python train.py --hidden_size=128 --num_key_value_heads=2 --norm="rmsnorm" --bias="none" --init="uniform" --init_std_o=0.0117 --beta1=0.95 --beta2=0.95 --warmup_steps=200 --decay_shape="linear" --final_lr_fraction=0.0 --dataset="wikipedia_en"
Each number is 500 + 25 x the weight over the matrix's rms, rounded and kept within 0 to 999. Layers, rows and columns count from 0. Numbers have three digits each.

# layer 2 MLP down (transposed), 320x128, rms 0.194, rows 21-157, columns 32-63
535485497512485527484569546539480522527502477495537483490511499503516546521440509432512421501511
533465513522515528507498465513464512492532494527504520509559501501507460450504535493540503490493
520505488499502542472540493526484463547453500516504460521514506491510503526492514546515530488504
510494492509498473521557472490556507479474495484476545464474523462513511514512507506501489551500
493503510484508514497525515517495490521539533501490517489534520484484463510513494464495485482507
506488523544508465542532484486524524516518481507508503504496502523520484541487539485539457495474
520515475522478491496491497514465514507497515484502472502501522533542514485477493424459473515492
579504487492499524523508454507515506509510485537503515538507544545476486451505445485505512496520
529487507486524507487505510533530548465536473491473501502479425467499548489504518499529503486475
502521511487502490518511438515499513490489539455483506504514544546541490484525522478515543491491
487489475520471521470469516513497497502502522490452521516493505442463490529499522490532515509502
488412485529533501504483471536422497508559539479504477497501489454541520496519479457530492473481
506526466517506462513525537519488540501512508444506510532490508497485524501466549516444488498484
482485539506506498494503466527526486523496510504483496497509482476490474472488512455495482490478
509499456514503491502487501504540517492515500525505509508503501517503450498467485484471505508568
482498498482545490505515494492521497528496517520541490503509485480485524494509473521493500481506
513517506488470515505518493484505511486513510499482500467517489492491493492480485516523510495510
457492508502450511485463491475492450495498539517517458540507461558499445470491473477489477541516
489551505527475523466498482502504503502528469502502512523518484527524482531453502495513504524514
517508574516527543543492469522511502462490496483494466486497486487490503477481510477494505479481
485451507506523530463495434505469464514497514465479485481507495504497479486506464492490517533489
484503539566533482507447482489488566510474525515505489469492561546507484505497480508472484512500
538537468510457478481497486512452521508549500543487495454503508537492509538539503476509508501500
484525542490539511457520506487481492499476437528495502521516517498483533538490493496505498496497
522532498487484509475504507513529479486511509502495481496488468522469479496519461509488464502482
454483497480519492571487519466531538490500520473471471481518454477463499505504477559501552490464
507483502493531509510497494471489507508486488502505504490500517503496553496524480506505526462502
478461483499520506535532498482531521499515498494507508509481531476482522481513503519472494531511
483512480552489467480477527510513477501453528488498484471494513494530530518506493461451462488556
502508485512477496466472491483544473481465558494506549486497497519517515510509509514461487522517
504514466511516483490501509506518508506499517489463514524525480520515531474500470504484510491504
488530500536480515494483506522536449485434476499506516542517479515477504455533516523480446437460
464527503471487491529490540455565481504510535493457512482482488472458483521507479492510513452529
495524475519492514523502476491508468487500500546454528507534493508511488514474553492505504464482
496465512474484481508489486528488510471485525513474531509494485479486494522511520496533497510496
504533498489481564513476494501502500524499539490510497456509469527494509491465471500478517518490
512487512566447482485511508531492464503474481495490470533545497509473500511492492506502459494443
526502512521521455481507460493443481503507472543485492481524526529512539524516500478469542533479
499473535516491470503491492517477479523504531493495493500467511529516497454495514468524495530480
484509521475528494481499482593516552519539492538541543515508497543494523491523528531486472461484
469475470495513519500540495556519495496534497543501521472502505515499514493504500470487495467536
488490527518520495515523533504509520506526479515500499522490514486495478500465497519533488499530
522490508501524495522493478531458551505510451504521527507502511494527486462485553521492541440522
474503494513483528504503536468518485490487485515532480507532497498539533494491492472499461500500
493502520518496478512457538484534484483493523514490478512523492528480472479485512468508472476525
505526477480479511555484515509519504479463492497442500523481490506500511508453503508487517487456
524522532482517516490512525492525514521481497516480501490518469523502497500459470509511508505460
532500478509523518502532552513448499489495473473463539495499482476472564514524489507477451491505
528505452510469487516510506498483437474500531487494475502518464505494508534509492515465506493523
506484480497491488481443546502510484446531496476461528423501508505518469514519501496473493544517
507480538483518480547534460457524453509522484501488515524497516483496534539502500539539508514473
507504490499503499476492453450523468440466464458519515503516482505487445468506460535538487512514
497538530423486540519447474486530528503504518443489472461495507517520490499442480492490518539490
526495497517543509483516500474541501522534499479511548499494500488475466443519509469496486549512
483535496499460528516476499469528495466506518533481516497485521480529476492475528520472537550527
461509454529492503494546500548516497510504485562473518513516466480560484478503479471515511510533
522494517415513485508451518527529464482513502529541523507508480451426468440507467466538470506529
514509495511514479523506470503490535510486524478484525516542503504517481505467520529505504504456
476499536507479464513546498518514519506531474494479473491511563503508530508521473494485481515528
478481480486541513477504521484488522529489485472488491511541539486456519474501497524516469497477
495559497502503518483474465480503506500513492516549536463498521471500544538472460484465492498541
534502534497475479482505525551491485497457496484508468504490467496510485536515522509531499486501
524487511512486470475463504524510474502479464496483503521456494529482507491489500475481515520515
506480504458513503520507473504521500469494480507484522500493495480516510503539519509510527518505
513497525476561457556514528495483513491463493527489506530508467501503531472527534530507476488517
485510500501471503451465507549486488447515485567515501506517493488528473482550535501507474487490
519492465510485472503484514461476466469497475516488502455503527495430498517495491457502507481521
502519486491452517484494523534497481519470484522465529489473465474506496489480563533487551503485
477533482490536500531525507526504446500500482514499506503489527535492524487478495531514521516488
490501500498519496510518495509453516538480524479545500534473470515482510424491506498505491502540
488511537533480507484501469496486493536545494532474500512515496470521503515523460528518553495517
496510513451508477505520493493525519527497474493499517519498558503532521503501513498498492516507
482446492537517480492536521500505501474492535520485500503482523478487524467582570545531485522463
462511483492517549512504509483478494499524467516491493515467450431526490459432527535481454485482
489491513477511523511475515498502516472491472483499524474482495534510488504457515451472500549517
485509490480477485522512558520477566575506529529518485506521486460472526502551499512536489510510
459467513501543503491510520497493499494500521483563480540464528506492496494506507498540486517515
540494550524481480473484518516467502476477521483557514501511522451542508489489511528475472535498
461506516464485489521483479495487490476515521514490502456489491488537466485519472480506537493503
450487485490507486510501514505501488524477467510495513506511527480500524466484510514532527476503
539546473510462533503477526503527431529468530486452492486445535483482517494492477511490457518440
482501543479495503419468492530528554529437568482455494503472505551522453544508555486472505487538
485481492522467515461500472476511513491508537460482481518470482498523522485462511507504494520513
487463473462475489498492506492510543536488497507509457524465478474467483525530534465464509508496
489490534515538510513485497494541526490447472504469446511515545511462507489512547513483443480526
500459486492494503540498494523494498511501540554466479521514523450525494578466513487514538558526
483493507522498449518524507494524472496496468482490494502515503499515506492504495520494527512486
488521512525524467534501471512490509488506500496498502528480500512517524492500525531525540489465
470453489510470511497464489541466482517540542480433502494455514530538503500491526502500464533478
492482488512518479511480479509464488473486480471482515466478494498501504516514448484458520513565
485500460415511501521481498444490490496507503557508488508516497475514494494526489509544540511488
491512497505509529488461549503502485514456481465502484506497450524498516508509474496531539489501
512520507502505470503491488528467478514468505474502492503495476517522527488448473469507524477490
542487502522512492509476472511507531536482505512505500502488473516478518444523497489507487478480
504530526494490508510495517481509503462503480532506452486526491485525507504476500491450500437472
473448520496484490473521527531522517487494500502532502523518497514533522547475520483471521524512
465470488509489473505468543507505512460496505472515484482450494517498478478513537516494503473480
537472526498508478479504503522501435534483532496494501518442498499530500511486499512478484497473
492505509487523506515535503458437508517500481523504511502528472495477466489487483519485475471489
530499513545493479478520509474496555491468533512529500497489490470538500477447526552471486491474
503465463527495583504497504511483537595514512504483493557541495536495459495487471476532504475505
503500520493511525535455497502506544549478508493486508491494547456474483493522508504464517500464
476489449535501507477500454486454544521541487515492503499510473520539516511508553517494451423471
512504472509515518524547462480485477544536496527492536531499560502474527485548532523517510505511
528471464528507508481497507420494455510495476519492498482498528514488529510485540533478496473497
487459560519495497521455464484515493495506474499523434473520479524487530517540491497497485487483
467509514490504513494501489507471515491519489496473546474495483474509496485522488476514504506468
489481489546432492486486501501451484500497498453498516489473463502489481509451483539529487545440
560497481560520432503509498494497458475483455495492522524517517486520463495505459528516509513551
486486542504522475536537499535510521481461501465530481504517478463507481532511496496523518494507
503493491434472447505463472498508460502483514476524509501455507522485523531515511497513481507467
518513491505482462497460492505479493466473466529493495482517527516499470452490539481538491477484
492444520489489488461499514472490529540511490494477498533499478500479505486465520460531521462461
525499517480521502496490511501514523508541556507465500505543495522514505472485544486495472483521
522467477517536505497507457473486475475496514503487486484490518502506525509529534568514523505532
481521525528510527509510524492503523479478524518494506472474478521480491517495505491516512488497
488556535500521500476491521511469425528501513502520519502528534503509509496399470508523524516508
489490503552493516469475500479499466508529503512502466529508506507480473475477546495479525519570
499497491459509520516510475462536462491482503560508510527514470535508470494471477477520538514581
518457480483539470513534501531462463493511483542532531491492534498508464483458524428453479463558
484511520509509471513520489508467498515506450523495480518511471515511499542506497498495527520468
479501499473518497459492502469498510451465529563473534529573415493497505516527521517502494501501
475484520482497494530472475497504485510532449470515514535457462451490515481510500480454489492548
488516530502527511530519513481524463535458493501514514524500521504528469459504473534484491517488
496493506531504505525492495502491526532499474500513487494529506515480470498487507490496480519504
495509505451421444499494499509492489456511523488459530517497481525527521517507526523497476494509
475530512501498512478457466504539486536482512544500541502502535471525503469490486430499497490492
458532515527512519492514492486512566527530475503456498515514500519520504510513475508515447408484
483495493512489534514537492491491518521505507467503539528464565481499468470465487491524513465484
504521483567521502518522515520460531512488514480503524545512451527501521488473463485500493534508
537441514508498515472484519477487495554512513497500494509491499530477503477478458464476524469491
499525509524482526546523522449479505554522509530493492498513429541483475513472453551488487500532
491514523482466474518514505464523502463483506507451487520474507524528520527456484475486493504499
497527488459522454480528533491504490517499485524523507538497482532541478534468451508467528497514
509463514507513502528443509469538501522503517460508495496512498505510571480490441486510499506553
560479492503492505514518473540434520499463495492485504488485498467483478530512506523540508479516
528514529415512499493463498489516494483466513536545484490490542486487464507498540534506514485527
# layer 2 MLP gate, 320x128, rms 0.229, rows 22-158, columns 32-63
422527496467486509499549521467510512491470502478504510501468460501513461562436524477485530521498
517519528542501508512508494474536521485471511483507490468516479518499505536497501502474498511510
493502453520514504501492498504577553499509502489469505527506489510526512492492483491470521496506
471545525517522470539515498519466489500496470490486482498539496532480543482522489539552524486499
445456480516492487553503506482540510492508489500503512472487519530474485504528504474478508534507
519547511485505465472504511518515518491491495518506496465506514524551488525481486504493521500505
515524467517493468507498491457478468464449500479530512546473437452482521533481543502529518455499
469497500498515499490524456495469480509505511513561514497508536557481434500489485493477479512536
478467492467471478482470553526501456486493533510504485483451509494550512532502466471480547539521
468532471476515501467494476426470453497525509520522462475496476476511497485484488510512468493519
441466481469501485487541476507480512513487558549501483509458484555596493487518463518488535534475
504520496503527518525544511500473520510542499477501461497518533496487533529483519474521540517528
498464457493482508529480527465493497500512500444524522501492517525488503503472511502541531488477
503551497506523486510514503476509485467514484526489479524560483495501511507498497534503481496494
534505500496489516483509525489512469500485497524485498461486481553500490509469512542478513510524
481492507498522477502529459471485518502487534486487471491540477508502515481512503488503458500472
484510497460478471524497509492500505458504512526497541523465424475471482513471494491516488470537
502516491547500532463508478476510536481532494490486459518530505538486480535445488518501551496482
484491468512479465496460490492499504471504491475482478536514491527526495481519489486483496523492
489491473452467515531488488499520535485526550468501490524512493454525556488495493501499525495485
531508497503540518476551483529545495468472495480487526464479463431533501539462470464472540490504
503502534556450465516502513499471536535488517564460514475487459545493524488520490548550541491534
506459464487498506544559500514508470473499462506477526522524559495488469545488473489516513552546
484468517534510465488474494499451535500540520494489509542487542508515508495465504482543514519504
507544465539510429506524491471496493508498484496525522530492471417516475404472515477520526488469
508472459519486456460487484479503513523530516511560537494484451535525490532471516497485486501511
504490486505522500473475475503483510519533510492500512495497524471504493526509509502500545540525
495484471511493571511472541491499495471522498480522527535526453514504427491464521458471512533525
481518522519493520448444503520543509494482542485512524502490513502527527478486477507519509497464
456521464498502531529466520454490428479459517487534531498475481516453532485511528549509540508451
508473542464495482503488517481466515533537523564537456517492514466487485543468523486471521531529
527536468486532487479469471550447496508498505547535463472502524483508475422504538499472496555446
502470531462481480519509429514506490534515492497447564509483505475525462553504484492502436525550
491512487504479477486471541463505463520501482500506537507503494513501497490511573502521486510504
528498493492499514480431525498493500491527544492505508490517491478471522523492511459542528525544
502523470519523525492515479521510530481510525467526487524485440471493503528489510452501501502470
485463497520471521477489498465463445517444488426478547513468511494510473499479524520554484480502
489495465426504487519528484510546482485492495515482525526564452497478536509499466499474487496473
509465513480489495529452538484470473551467526477505512477532504475502504534492462467544543512499
533471495503502474515457522492474487524467503420492515509510551490473515486499491542554515481484
484505508493486492498492514534488481489528475483513499489536495482485496482469500503490494511479
516518489489472469506459457479502494522572516542527461498548491457515476485481494481460530537489
479512479531514512474514520481483500489511513478538495510493493489510554504501509499505488514471
464468506429469507532468506517513521443494463486491489477499495538475521510519496517476503511501
467453507468460502519502472498430520469480538494533508466468530565460498506488524480459518529560
518515493492531497544490453494506483457521495473541528485522525482451539470506494499500514512476
519502509524485493501501475512481441531518515517525455521494507453457505501479514494522532514527
530561483472512496528479525493535465495479514514476485515511479512473507457513503527497465509482
448510459484438501496521567506498485503501476458514476541487514479469529462522474522514471475507
477486534479511495463520484480506475424472495515479479513516514504498472540499497509474513495543
454506474495488539504477506464464498466512524481491439549519493505456479488520535550449488510529
491527527472483539492464450519496530514500472485496491509491509504499499520414477524536487476513
495493471494489516476520517463499475489492511512519460525521460525520516505501516504481527500506
510483520462473448504518494486497497473503537522505499497498466486522500514478515537499483550490
504547517507509522465554509485472480479472487506481503476511484538483508504504483498539508475480
522462466566463484533532540483524491444512510573511487505519477451481440564433523456495489511575
501477486518527531487497491516509491491543512524514516517483504517488504504496463530498488511509
467505513514441496512427519499468495480514503522517505511552513485474521529446492491476534521531
535500502531476507509486464521508495477511521502506515518519516486493490491539495462503503511486
516470491544525491489461487488495488428495540471521496554515538482495471502428502536478531501530
528503520508520481498495519520491473500501471530511483500516419496510512537481499528510500520498
483468472476483531509499537511500511491480498509493498480480512528491471500436481511487507492536
491507489469520521494501515505514497489514498471473496491498509490493557552472506498512499509500
471453508515489502529489488486495545463499468476468455487528508489512497522454499489473534528475
506536514536497501517547506510459524493519450485497540473502469485484496528510490504504510490518
495486491506506496490500478469474495476525494520478494511476503448466524484519479548536475438538
514462487551480490528505473506502517478516536512530516489488489490471477501468531531542520533500
508499487494531525498486495531525478487518509508512485505507513505528494481483515512489512507506
506496504492487482475521487511500490547521499532492521479471508537522514524484464489530549506491
532497479493491500518496483509522485503517502499489488474520502491541475498534490498507497478491
478499504506497526481497477498541505480493490485506481477474506491492505522518512485468509508498
514454523476472507478473517428473443446504532493504453546493499508484492501469541491481532533518
498488504486498492476467500527475514506493476505511522514502507481516482503503518471496502483525
504514471492491493555528501513498456452412526512489508463534454517495499484488479501504529510515
501497507460499511479491523542496491507502522484474466462479492511462465464500474517472485524511
502532504512513474471503491506525474501555496504489496477514503524513472512494506504520551518487
429494530539499479541509485507523504500501515503500479485505486515514503491503482479418543513530
541508516562464477481469496490512470531494536494526526540466498547458524497522486530465508471503
481482488517477469459484486529438523480510516506547447517518504498489482509521510479501447471550
449567520519542441501514482445535514471524490543523473550549445547539484494499507520444498466519
490455521454510499512547459503463495521482529492502506511563522483495503440480541528521473534537
473521481500492499523518487454532526528502458484466549472516535520489505542469512513512561520479
479531519479503487504506512468488485531530505494502522490501505488481497508529482491466491510516
479545510446506480506480507509513520516520508485464545476526489504515456460520516470483525499519
492510501486523481487446500501530493462497514531466493518503550488498487447508508507470508530498
463504490471522496510504489491492502477530489481513469466507485506489546537535503503467473519500
519483501558488497520483490520481555504497462517520503472498506537497509510513477481485469498515
527490539494497535524511544506467494490538478460500556480483539475496464525481524449465526498518
468491487440464509544471483490475555479492457505458515522477492510496480479494496473544509554505
505463499466507505468491498448499520524535517490535529516530453464537540509523492493487463471538
506501562480488539531537517480503474483464486549497477481469479518490497527473481506476521501537
516488490523521491477507406491499502519539519511574502474489505469520470471481479501495519409449
488501526495536471528508480499476506496497491515516512477499501517493499536495501503504504514506
551552491551499486505508527471429412483463536488502552574465578494482489544543465484540568427534
496523492516539474525460552503519520492538467512468509511487478487455505494480530465485492503567
496521509512534511509527513506505453451469516514492500519467536472510521494537499502519511494519
517505510525521511501517477546524521522514484539511482450528503454502524499477486537493476479522
526519484504482502530492483507470505514503498481501533485518472515518478494505478477533509495489
530473504489518518473473521461500509499515503493479509502484524478483503501468476486499538528506
495535501436494546486495503524481496497554511542512501526479513449522509511523502492517528483513
511489474500501508476512478517490479492510474532491477499505507452488501523514503465536510513518
529502511480493544461480464506484509493471560524530469504456526442450493508478445465526530538480
518519477521485530476508504519552473505512504484488510487479527482528491505485532429503505508460
546513482517507503475504500498527516502479477492500512492472502472507544509488491478500506473507
533495478490492470493512500511526481512470505539518553528460475501485456477473500493510498488491
496511501520502469462540497511467513509462540485480517501477490474533428521514514471514511527510
493505471483477503476518509484511478469485533499544501493494493541533482504535464472440501514478
495508550463433525479503462479528534541483534481534430527517472465534492496489477490476525466475
483532503507556498542518437493532513478497501462486510493524456492523518484509547484476484512472
492494491535546542479534509500504496487479468508539499535472474504524482493477571526474511514551
526534511503522488503527505506470507475537507540518494512486468521458524482469512494515508511489
502477451476536484491474500474540457492492515517536510509522474527480478466488492538478476522520
461484515477466484519526534548454521430490478465487483489501463497488506493474502503523470517512
508532478487456531540478482480497511477528497472494511515478490487531459491528496492557471517529
510483479497489482506489513518503508516519500513529469506481467521524517464532571507533471481511
516510496476535519483561542482544492474537532556525535508511488510484456470496516442412466520511
504498522499492510461482474464488506470493522513523504491463551461510466517462517483506534452528
487461519500496496493521539521463478509485473520482470490469526468504505495492465490519490521508
444521551529495497498494538518468508517495542485429493508508485493528449474503460480492475471559
541513520503471470500502492494503485489492503464495473512475514475500474502483495497492500485468
471472463474498462502502464457490511425486531514513515510522437515537518520527509498474498501519
514466488522453486547503517505488506492489514487485522541515497501482520487525489553496497501478
502536485487497474483500515562503482473491474506491516492505466489497465482472478489532513537521
484488483517468526499471498524497460506458499491488528506496482473504508504498510515489477507484
514486510466500538524512495509553461497480472507509555502498439461478513531526437429490478491503
534481486506483495491502506505505527494493508497476497524516495498537457485441518521489502540483
491488459492511494478550543483460511511484541523521489490528494495523481529461473516496537478515
530519537487420473486518528472489475495538500492522514505507484502514487515488492520467463498532
431479485527493479510520519513432467466518504479496492532506464480527511473428477516431553499514
491488486464477488482503534466477485535498491486472466504489520522495512459483483493493517481465
479496500518468512482462508503469466452487557542572498503487479498476504478477546454457566537537
477497492499501502504514501498487477508497519510500515492479526472528536509501470475521498511500
497518484465484460512475564466456506507481492516539484492429478519514480522506472534496508463495
525452544525534538480520501475547561509532501508464504544456481457507485489475440458544470480519
533504487487474481507509486504500489464437533516529472481479484483497437478504479510504480527488
508502482482501463455532541505517480514501536524553446497502475500503489506485490525459503522512
509510531432495501531538501489496545466472563544526503506491541537541477547480503516461565485543
# layer 2 MLP up, 320x128, rms 0.215, rows 22-158, columns 32-63
581483504514520540544478528504490529440549511509453571479540489474481524486569513496539464508499
463466501498480487512467489581467500479477498528490541513519523495482554487485487496523514486491
541465509526452508530557506474446485524497467499517507519494503494493495488500446499526486476523
485529546513510463518478510497511533454501468516490513507499509541502501481491488532516522503507
455475463494513516538497511504541529477480492507502522475477475512501486490514486475489521520532
492522496507502518519499481507503480498476539469495517543517470489508465492508508470487512482524
514482509458463497527493545498469464515444537476525497513488535474465548490487535481521486537468
448509476494526511508534486548503511476459516485506511496500486537462546528462537463493502552463
491516498480462499471479501471482528513469499455504482499465513493564536496509477428534498488507
539471482484514456442488490500511493460517507547459427481495528494515454466523474487501490524501
465518501547512512456462535513493534473495480513544519475432462495537481540575454464496507543542
505518514522478503474502502498477499519504487469492493495498509483483527508518538509525505501461
478533478511503519463510509481536514495515476477484495517492510519524492508476469491501488492487
523496499516510515504522502515481537503502521505488514473505507544497486562501530498482489536533
503502490492536477469533539515524493505506511522503489529481453489496500460488479521515487538480
507488509520466513498483494463492508484497489499470511556513495461516499459505512524510493544526
503509512493497537506516535498491482454500492487507513487526531486533511496521525537485507522532
516499486559460513485500482503546513496526493517491495489498486502499490508471538453478494499508
497519491530490480479467485490500509507506478488496508533479499498487490478514497486478477515476
474496522555541479463495517488485504492500431533494503471502519549548460507511486513509490501497
534494534494552522486505479498516553516497533501483519477474498439500526505499462446507536499522
506447505512479509496439549457519496475505539466519554560517472549483513471526509465535473479509
504452483505522533517534520495509516464497457505500515522532531477510540559491482494519512544496
497522534542523512526511528498522522500488495476484518493507505526508528484516516491504506507501
483479524438484501510463488503567508477490515432481465476526550551492529498524466495459434505508
511516468520509543520495469527472502529461505494523494430521494500464545495492499488504499536479
466473464502516505499478493520496502504526511495520502499508505472526498488457483524473528512502
526529537497497442486526504517520472522471519522497465493502535470523588520502493558519458508481
513468445533500515427508472498519513484481511506504523491475469525481490513488504509487477493459
522486506499547472520524494534480512488542500515487513505546514503506495510495460509491499520534
502504519540518518471526502537550528502511456468486523531533502517516509485495526527496481477528
528561511518449508441507528443521514485481494508505546494483475472507536484484472460475484498524
513529514536522514493507551493568513471508507483496463522522484493522509493459510458495542480513
521497494471490491508483486503528488497487502498513530501514449501533515520512499490509496489473
474511508484513521488547487487503519510473489506509495480491490487528489475492505535455498484473
517469510497448500515511525491463467483510529460486531490459562484453533435492456539501490498502
498503515502483460531505479521490546486550525590496469489544503538492524499480497492535533543491
502507511507467482484528502479488497485509491501490517499490549530502470517570529537566548506469
527447495483476478509437521489521476550491499471514515472492533463501513499475460482518513507477
535511538503515459505482509466455511511496482501504444487463517476435526462505484511529516532466
504508496507473458511510534531489505546513480485483497515521484498503506502491504495519523475542
438462497514501501541466517511523494463479500499528486494513469504473535506537480473491492556483
480501491534502502474500503495498527505499529482498469509514493505499535504505489505527536509489
509487494515500483522456503486510467502502491492489513469525472483464482464492483472487513460469
523551478502512504487480514485559498504493473508487477530518477477504494491484467501553487466449
537496507496515530555494508484470472462513507493499516503531536486445504520524513528540529509527
480500540539469521471516496508506504514527498480516472508525554490466555556505507503493523524516
480436503489476482516511525493449496476482517487524538451475513508496478531487475481518549522545
575506505528502487530490472509517498521498477521491505477497505515545458536428510490479501500515
471493539488534478473545490498537511476454475498508506498489508507517476481450468540525473511474
527515489507478493532509502501529459523471493545481545450464509518538495531483530483551534465484
521434493492524457507503513501490471483450529493527497503500507493479484510531529462465514487510
501520462498491480496512498508521502515492484509509487501508472519554490485492524503476534528526
512490469535489544490518518500483506486514474540538481529498521485533448486468512498482511524553
516499502505513510535490544495518472472470494509560514483494472499520493530532494494489484511534
522505514465492514502430487542528550490477488470513536481532463501503518439539548502499533514468
493508512501518490487511489465532465489505527529512513522499483521513506528493487550508477512501
489521528490480487497449521506518494492491489525497488501525504494511483525509467476493511481509
522493512533497510505487481504439515480515483483518518508475524493478501476502496485508486491484
459503505485483534516498516520531502530497455495496477466485455505507503514585509472472472514509
445504511517483533470544483468522542480516491490494529499514519513496496523474506483507496506482
499518511490538470493493480482525512493503504497517500511465488485501522492527536481513510530446
483514492465506515522501517522508515507509474465495514518508520491467533527474511471504488499500
516527519456555453541518532507503458516479520459446531521484457470520526417549473555506475515561
495508513489468529502469508497480496492495548488496494444529475530510490516513506477516489497519
507494554478537465469463535521500476528510502467465508539529513541577480563480512488508548446542
527466510493527484529533478512490495502510522512502548510498473480507527504449525535512497456472
487507500495477490544506516521437516517481500493514527509484522492492494493507521503510521473473
525483493546459502511532503476513489537520483495478460486466463514449495566529494462440490509484
497549501517482489478526461488544483527530524517469463529535545505516502499492527498524507488483
513531497492500518480486530471516501530506506473500498504514518524525538484490512512516477532499
498448520486481494475499507529472475481494487490495484480500506469487527506558532526500529544540
506503503511444511476487496518500520481450465545497515469459461526540524514498522519492471539506
484456455438515485493483520490513550491514510459509489518507513519528499479487503543460514496491
514475483488462499452495490522531488508480496456467485455503476481486447473503474498485483507496
499506483502499477485480524458504532490467509479489504484479470525493546507529485514447484500446
470528494500465485481412492504468532547501497492554466482512533541503488446505474486492517532483
501482479448527555471528516516473501515494439508501487449468495474548475474497534494515499507513
519520492472527545504486479534517483513495483522476511460502461497509493445462503512494533486426
514434483440432483494444507522502447484459515470490495514528514520462493512509519464510546435461
505492517501517484528559515513497493487502498512487494470525494546533504498503457488466512532560
551469469529468506475496487525516497483475476501524505520511492444507529521522475506519465471502
495482481516510494496527498521513506471494480501500466475487484489498488492499543484486501516489
496501491444493502477561500486504544540485503506552489504512513503517482453486505526473496474476
480467501490456488490495533519517452496497515528517433496520483503505488515493496543479531493485
524516509495487511481475476506498474535457509481494498490488508506509490488492506492498506467479
521523485516489479485506485506485490516514508493506534488498490526506485483516539499484552525489
483494477491480494548468503446502479512478517463526490498516474528477525482501466533553484512494
517502513521552477505505543471496413495467536452538526487495512484462496504527482492460506459533
449485493495474514508500525514527501476454458545463493455490485520505465536480494474490543548503
489514463494531500515489494490496481515538514454482500532519486500495476478508522502515521524503
520535456518524531515519571462491475531477455472499438520469482487465438501490532498405455494485
508494519526488488517505477478495513510469502502506505470499530554476511503509518510487484486475
481543483563536541487469510507534465506456501494537440457551498452482472489511497469493546505448
477477530488498480523519473519440490510517479527491489522474575449504484505520484531490488509524
498498517534468519505484482481522551492474500499496510482515474493470476494496503455516492475517
504499487478459505495468508471479491500463557514476547523498495501509467512510483497505563524498
503492527515503513477485541527484492507494554529505498515451482461499531479513496511457512539517
498500508490503483527513466541526493492495493492487474487506469507518491497532507481495494486501
486487465538483500540493540483527457519510468515510538503484559477479503504487506485535495515537
502500541486473509511510483511460517536469477487468513524495551462489453505514531535495502502492
496497521491522520537462514502499488479494478464559481468490504522514488453506421513532498591527
523508479508510510503517489503521498493494501481468539475508542479517545475518535478497493490457
482513473504480499529489505501510495515516512497527534499512513501486501495464542486462490537479
500506535519480552520489490478474508479491500464481468468527510517469555499521482494509502511512
494476501505495497492525478517502513489455524503501524462492498545545472505481468489475479499512
448497498551475496490549503439473506482543490501531493499512476459488506500473500532482443549471
504511475540533450490522545518510494452490500500491514463493530507499515542477459492493474533514
493518498491522481486543521501483500502484506500490457483507490480551467499543479484484526522486
493500492490501485523452495487496507509518554483473517481491479510469517538536450474518471522428
512517529483486522458499506515511507491483541489538488524494474509484521461556525496480447491483
487496466480502494451479472462547491453502470549559466511540497511507526493438508501489442527508
493527547477439479459525543530466519457508506504470472529509473479503505456517525497523483483502
511521486465467531539500468476483522469523531491508497490490522504486490502506526482552491511521
506517514498490491480481495491516528494491505533492497489468478503513500518508515464495511507504
493486538465510504527514521477479434491527479522493524492506539494506473443494523505525490517489
525527497528498507466496540556505545544519494519472464478531494528505477532494540513427539545543
492537464494525506508497496501499502492527504450515527528503487557465504510523512537500499487471
511458492550484492520521444469472485467509477547498536526535537547455518522501483498483539510505
483513517494473469498501489522498534482508504512489484482501493504501462512507488510505507513481
464478479508464490488500481431510532429508508531533501515528423488539545536518493480492468487492
479505493468479447490487495490511507519530496507522508507530510477492522454471509505505514496467
509500493464525501521531526521499453502424491508473511534438489531525512490476441556495482506512
491500482507481508527501482513517515491492478452489519519520497509467492483503517496469484501504
481571503523519439525497489479466578513543489502533474489528493508513557472462555552485495509511
514521492504512481511521517499494482528499519572534503494495476493505535475504520506478515500547
488479436487511493501536557486460486503460525536537512468507488501486449506438476506488553509535
485498503497498487498515485491472492519515494469574493545512547490489504504482471501472467522506
479499461507517477473523530531416544468525530494469530523510487511507525485516487534430500502533
490462502509517514485513501505496527476475494543518527503489513503539462556512513502513472495505
489505535495506470528495517523472508510517431469483510496460553446514447508513443549513445463487
508499528491517490496490492480507499521486454518489495512512497515491479493512525504479515476496
472482497490516494521503522538516476504478503484487518533478486468517483477513466509483519519504
470486517492533464488502545491532479475427490532499477511539450479474474517481480475524468540481
492499506463441492516542490538511488477436532529531484497513498508488461467499498515482487491476
529488486476492512559490435493480522476496488492467527504479534520496522488472497483511522505467
562499498511484480495561471516526502503522483486555504488510507469504496551529511505536507457505